Weights of a small GPT-style language model, trained from scratch on English Wikipedia.
Size: 21 layers, width 160, 2 heads of 64, MLP 640 tanh GELU, vocabulary 32768, 16.7M parameters.
Training: a variant of Muon for these matrices, 870M tokens, 3317 steps.
Each number is 500 + 40 x the weight over the matrix's rms, rounded and kept within 0 to 999. Layers, rows and columns count from 0. Numbers have three digits each.

# up: layer 6 MLP up, 640x160, rms 0.169, rows 367-436, columns 120-159
# down: layer 6 MLP down (transposed), 640x160, rms 0.159, rows 367-436, columns 120-159
up367:500483426515598535527522474540433506465455516511472520523455527550580537541508467472512459405452417491548542558550482480
down367:507487512565457482472505523498624463484533478441554426482526548498445517504482550497480542526563550455506509436492513495
up368:430549451493471550507430564569509549430512527470501454541517535508442511534498516474598534580513440530563454436483535507
down368:489363517480524570547530524433567541523465553528515649501543550578448541553528465484418534419551626524450487447580468474
up369:449497458456435490511421526498469487508531530506569525488517505446545469550510526528537520488515575483451478554537562476
down369:511503518525582536517545475572455555484513472504445434473503539559471556489502514456500454493462534517507460417437427536
up370:446621494489502573454497488555582467475489512489526522450459449598484534463509480498477507466402479468455508563516447530
down370:498434514471418452568526516444479511447482527505526511524529581503473463565493487515513472554551504486545487432512539465
up371:505498510487498483490508523485500522523500527473488519505494497502497492486519512508467497492492504486522498479507470500
down371:480501493500507528480524510520477486504503545506507544531483508493480478513530514483524489476503472516479485506524500524
up372:465513447551505481459545434468538457573518481500520472479441572569590447464546444494535477609491541526459454515484487457
down372:578439480486466531595489480525515539480507550543568548536443491445488646554368493553442526429452416561537472514463519533
up373:524551613517517461423491503461569541519485567422555533528525490498530526476515505519495488457560536412534526493479539551
down373:538503473479514515543520523578447486502480495526408536473471493479471466507481557465468490533456492532469428522482495484
up374:493523405562481493502487569504457497529480403558491527470515583485514486465514470496451518428476504482513514482516482553
down374:529484535446533454504550423451497435493530493440475534503504475517417459481496549492478405575470458549505475468451535478
up375:502471475539489502540453534505487524594489460464545507444521501568518500525547416531454506440514498494489457483507536495
down375:527517425404551556503530433518521466462535515511475618550489506444542456430494532527473467483469493449519530486490486506
up376:529496521490503536572512470491521568495524508480483501468509461501450486524460533580457417478489555452461432473505519508
down376:494500507577548474476484537494519499510504464492479519514500482556548540461555423368504500519511469550534490502480464519
up377:526508505436510506436485499538595587416480519451531507429495517478494446479516502512516563481488505512481425595491492492
down377:424557544502539483564479567503441494540470482545429525609465467553531535562517456464505473513554503445513500466462541528
up378:494523500564550483388541418523478506495481533510566422512464581463522522429516552612519415492488474492410441524451469491
down378:515498558434514462588516483457498448485514484508457539516445474557494503560490391441513590527456532558528515540567610525
up379:480490537484524517455565574484470508575500510509478462526484495489456573481465507508474489491517441536448570574450557530
down379:502464495573512495480506490498491403428537418531510547444466502496491455504550527459521454596471579476605447531512589489
up380:507507522539450466480545528533569479483572518443486561514466606425491498512533511508598532500548462517479486511525460447
down380:496557488488552491492449500502491481510540497552519453526474416577560507504484489459488497469482504520480494471498517591
up381:494529507508509534525530526538481589456464523550512479512477519443504517430516522494596537406550447479558525473446581541
down381:524487470434504432477474485434538442590537441466476517510489488515482507549481462534453484522493550569458498539482416509
up382:507559590447499534534580557481548489471476596468517483550425524469522552506454535506523494507460534510467551527531510548
down382:495487446486494515334504469633481558525481410491513604511448504519551534492515573546472478483455453497554529481456511437
up383:473501519491474445520537526515559514511470537495480441507479515497446492427420509468479494541443485508471507536466453498
down383:466528497502507489467528459495457482543519458471563598532494513495488452509512501492513558494518539470478530487575538520
up384:513411473421436601433520474461463527526423456547486449527492460536487457440471573581422492583508478506417461430472473473
down384:525495520505511515588468522611501458415586577516478532496431531504455630586445482404581482488548491497552551477498557575
up385:499457608553513590528520532475532552498514526463485511520412476504442521530462617554454464571573435584553475529455575468
down385:477533458469473484508513561479476488483551427514584381500577484511586504461513411444581576447475542448495487459492470519
up386:484536478512522521497491507486515525479517501485490493495485522500501506513517488530512518490535483494524507534462488490
down386:521483520506497503485496500505491476509485519524504500519501480487485510485469496480507493494495511528476511467511493501
up387:511523351480558491512529602462591653533555491553513500495407548451463505462532622590528429505494473547504465431532506440
down387:543500595569405432497543544593497538405449481426533591619535472459523463539462449478523491534423574484516518543445513566
up388:400543546461536632495431545577432507525553524506413493533617571552605564543497361359579552483564456551432425516531460565
down388:595512637513488440593584524473363413501496479567510503539412424406465404554521580520520417542428535494481469447469482547
up389:516521485507501480503501499494499512479505506505507508502507507505492515505509496500506497494494501488506495499493487514
down389:498484498500489503489500506498491514530496523506497484498477500511499484482495511482498495482512493515501475502511504498
up390:549479426538573494485545505556544608497457521452506530481517481412499532415439542490454431661498467474489469446488541467
down390:523526507518534435515531498455455493543568499486495504541460454567528450570517489446476502425456508498509497517511452470
up391:495529430498543459532531488488504446522546533509560519468504522448510452601528460556520481597431445542501514523470496461
down391:456474441491485478485394554436566426375488496447494565561441496523509507483542421552426473603506481527499556566510491492
up392:522533473574547497482511437578479504426516511558551506499455544544484499454513571389483526497412570442507534466510561543
down392:432488508465487542517490504508468516534449474445421496533526468503506489499485431578531472491512457519437470551501422475
up393:511416604513490484448567520445499502455467477576481493608485469481487474491481545545579472500529481489525500503537557427
down393:471561391515551523572470504522459450501499556450532514448512544484475515530456488464439512542446487492402482451489411505
up394:463546512520482489538464479499493468468546512523500435546577501495519508521478399534561470575482512525494534530507513434
down394:508436537463459511490562499496489490549526487516521582570434536500462445496559483509466482455531423531475460401518496510
up395:470614610445416563538549514542450534517459531457486520562591623621424431492456554454457470415472431515443547455452564550
down395:490455496573487552558483481357362377550455527555480420499399414436582618515489501498483581544457506496438508495500511406
up396:585625455498471460548455508491511489545468527536446411513491519438404532535486405490449488573546483414471552526535535506
down396:389487541441571563454551462490498568526548508479452575526558487483466455505466534509504470477529446548464545525488491513
up397:507522487479491511494494487504469496499508476509496527516492492530516515504501498491464510528518490524496526482500492510
down397:503491500510495498485516488494527511498499526481486502475492495471480489477509471503508474494488502498473481510510498497
up398:502519492498500508515506489513510515498511475502509494487490500491506510510496494514498506487502500507503495525486503510
down398:498517493516516499497492515509483505498506525497498504517504520500489484498487483492504493501492497508507503477512498499
up399:517499527510517440534515472583395524582549446466469519502477491528521535476550530429490531563464451470504450505435549476
down399:515439493535568573558445548487544415455490442487482488478537445503473438500502467579536482407522470477519502473554533549
up400:482475513520424518501491447550522449460520464446429489488455520402521427489475544496509526461466501503479458525513519530
down400:500547544493513503524499516471462537524492518524507438510556501517499528531511490509541551503546436484520475544491532455
up401:559484495525448490453549472508526554533425498521478525461386491561478486438436524514531513506487488523528452464506585497
down401:514441507455542505462473492487521542567539562590508466475526539451473547481469525463512523527473532505555504555497436463
up402:466514448497559384604431515488491513502523498502573490470584474609475453468496453482659456501405477460461483531552496522
down402:512474527524449463422505536426532404561509509454478498450553535498508503466449568469478540533487471550508509514541477546
up403:514543480543496508449527508521555526471485508516470494495442521507506492468502489474542514492489499481505489526530527473
down403:504489555497504503516500496492496529511489536464542496493527487488507489493494503524462473492496516511505482486471487531
up404:495495537494454522554537532525502560495454489501432475513488553541401459437488529516483481437525446496516433501530553476
down404:456498502493527502502502487472458519488502547525532421557579509504506551506500497476501492573500528536535540509473457543
up405:579557514524477417510480524477417503505478538453500411531516511508507512518451530560575510532479518489490529504482527540
down405:432451499501557489470508497523538456502549488555508526453482448492509443519548488479471482516478498506525553500542529459
up406:541500514524496531488464568524524544522471471510475443526468475554496513471469509528528489532488469490531491521566526529
down406:486465521493538460492544465512480460461513482530501537505486501507460452487480496498495472513536499537503468505448500505
up407:511519493507508494526486513496503503507503493505483506503491484544493502493535499490506481518492500479486506470503510492
down407:487486491503512514493533502497488487483488506499525498497516509470513502522469518501492518483496500510514519510512466526
up408:498533534455558437505483535520548492534474556490484499512420501413446427447520505563545460647484499500523517621465401481
down408:449597522555471543472477483497512494547530426504531560471532468556482498492527486422490502395569448515526508403517630557
up409:467510500465430512475542454445512450431518564528496492543480409481441479432493526551476540509471450523491454567479511517
down409:447505543505498540562445497414515568555485467415513583453484502525493473582477472517506496513572435551568597484518467452
up410:474471427455486488545437489501511409496463517486561465507463459484490516420462447573534426549503533510435511547538576473
down410:582488577557463498522546466451618544496497497501477486451535527495406543506531538465457548497507462514442553511526486546
up411:539508519473507525527567548513472490481540543478477488524424490512522497557512565531436451508482510469477478508493581428
down411:496485563530518497522454493485543495517455481527512504515552459472532537453532462461522519502532481507455555501484443522
up412:559518443463543452477471504505497510515529532458508460459465493443523461484538509503517476532499542461456536501515454513
down412:478469500506488483525504453509487480507565444548529524496456478521492455556461572456429485536541501558463455488533556471
up413:522575420520477489514517534492500441516480522362502524501629562570556521548533473497505532492457513483514505526469538464
down413:482521489459541523489381537484445547446535523499553558509571393484480506532500461538432519462524514510521453532518493520
up414:511513515508511500518507493500507488466511512525493510527503529493502484506501536517452487477541469499513496476521503541
down414:494480493511480519488489502520494509512514480507492472509511466514485475490532481509520514444452499502516505506483493486
up415:461462467470533495632456578458519458471466530390483531423511425514529503596514372457470558445516533558488602545509463491
down415:484468522552559548466484439543468496445528469518466522563525471518487494398496517491568408471472474474565419576437593464
up416:489547466575588461526483398564486482472478525536489489532402514493574527532552563537487536527485511516491477474513478448
down416:519451516430479568491551546484478504515513540495514459530537522546462494441501454494570449415504541534517488524504556575
up417:546507459501539579513536486457500551468440447434490566464563441521472501470547523468498547501528486491518483423586481589
down417:477517453451510489476489491536526528514520566501529466540474503546552523510456525493583515454554537567500521578449495520
up418:560606429468539478562566521550481531387502385502536445530499541480475443521466484474495460569459489510495435430458570551
down418:533501480476535500508489489465562581421402431518518566392508555521520472486425486512433530465623495558583507603565502506
up419:518499524469501504544496491548585544587600515452478488482503551477363463492450523503416525515453479453502597440479530525
down419:548529558490427445543516506451332450428495536562451422545463394474529472430469429517493463575517487479452474436609486523
up420:527505511518516543470507482546487528533490519541515480519485517516545522466440506485546440512549484554416459519514486486
down420:451501457481479489500503506492507491466494524528504502521523522466449471477538508530480536518421532462580528474493525521
up421:546531456483539464530607445485435405497619505482561585539592514463481461505524554544454437478467551575414504535523463517
down421:577535511495529454469508557499530502472487521491497490472484508510546541442458460407449563483517439507475536547474490468
up422:578510493465529478545539537564517459540496516504517493505519486468497436466486561527529505531568464463477543535480530562
down422:460483527534447477502529519480514522487522497446506471512492476533522521533508501487457457479442550499454485471559480491
up423:475484510455482524531517506525508512512509519495473499518495532505508480487486499529500473502480516495489482502470503494
down423:484470513533519507488459526515486506504504490509530474481515484527505493503508504471458514502466475518497516514513459501
up424:449488470460521447486417503450538526547478472393503517444539430497521604440533469546606579507526546452451545554541534574
down424:473581421527567469511517578526440560510452514502441471503568520455530484478506472547544486453498535517443501509494446459
up425:483466528505495465513468495484482537533448462433511523497521457488480541457471516485522546505504488491503478505492484490
down425:517478486473473508514516484519520510494480479486508536507514456491511514482478507513468504501477531463497483493492562532
up426:535518462517518531543494433531505506440539476538520457496464543481548530512558554494614488511551560582488440496463525524
down426:506499519511497522511494518509515492567481416444463526523537448479477454494445511538482478471488417469504504460568480470
up427:517493492523485459531549460494458460483525518399473475527453527497477495455445571489548492490525491443436409540503446476
down427:509418546453495489530510488472505512476558447563524548474552509580548493476500481557531481603504595475523559480539472529
up428:496486500520522512534544531474527487493559501524476495517519492461456511503467552492501478484450484512509528489542475445
down428:502537508500501467476462513491480535486431459453509517486494490529559504475548445504499534506493475486497480472439533554
up429:588462545577584471565520457488578481456490498471522495408438453514492555435459592438536491530545461458481516471548555516
down429:406541534518429427527477510495484541547527497562538471572539433462425518526571474570511514499412463502493485551432504474
up430:471528515514494507522471537494530520533482467448480520449504551535487484549512485437531515503505480470532469525476440466
down430:560490520456515449530532474582513517511496536552519420539458470540459535477455527474427440513486471550470459512456534505
up431:479500489499483484497479490512483489492506496516502491527484490486518507491519512515508506510531479496520501517493510499
down431:512489483511490506503491493497484524519513510508510528488516512498493494527509506504497478500475520510499506510491504501
up432:561491469499505485519486454442398577489438417515415466571505570479528513497456457498538475535468518516511507523515488534
down432:454497583508456616434522500520504416527506504505595554439549451505514493508567502530493497447536465458455553435471513458
up433:465518491492514492514535515575507540537499473495471579534527518489450466456442516444498526502503460558490522480549468483
down433:607486464461458484461482487491451455519506564515480503436508544508502489441496503522531416471515549450456482472440518532
up434:483536493485524443525507510445510479528471545491518543501511497556463466443447493493536444484466504447495516466516500473
down434:519497490543551550516398535514467552557523438500448461468541488536526575540505526510482560486470492564535459515460447506
up435:465519470495535532563486436628455534433534497528442512519527547560529506498606525445510597495570586453487513456504481526
down435:622519480564505500521512488502515515526485541396493485472574470449421504568430558468499488496424504556488507529492540481
up436:430529454504445540467520513485499565516466526515497470513444506466516493483503501474553482457434497511507493507451465546
down436:539526598507513482556479461542506442484491571510505457434524477498448531463531480565433548521523507513461492521487563478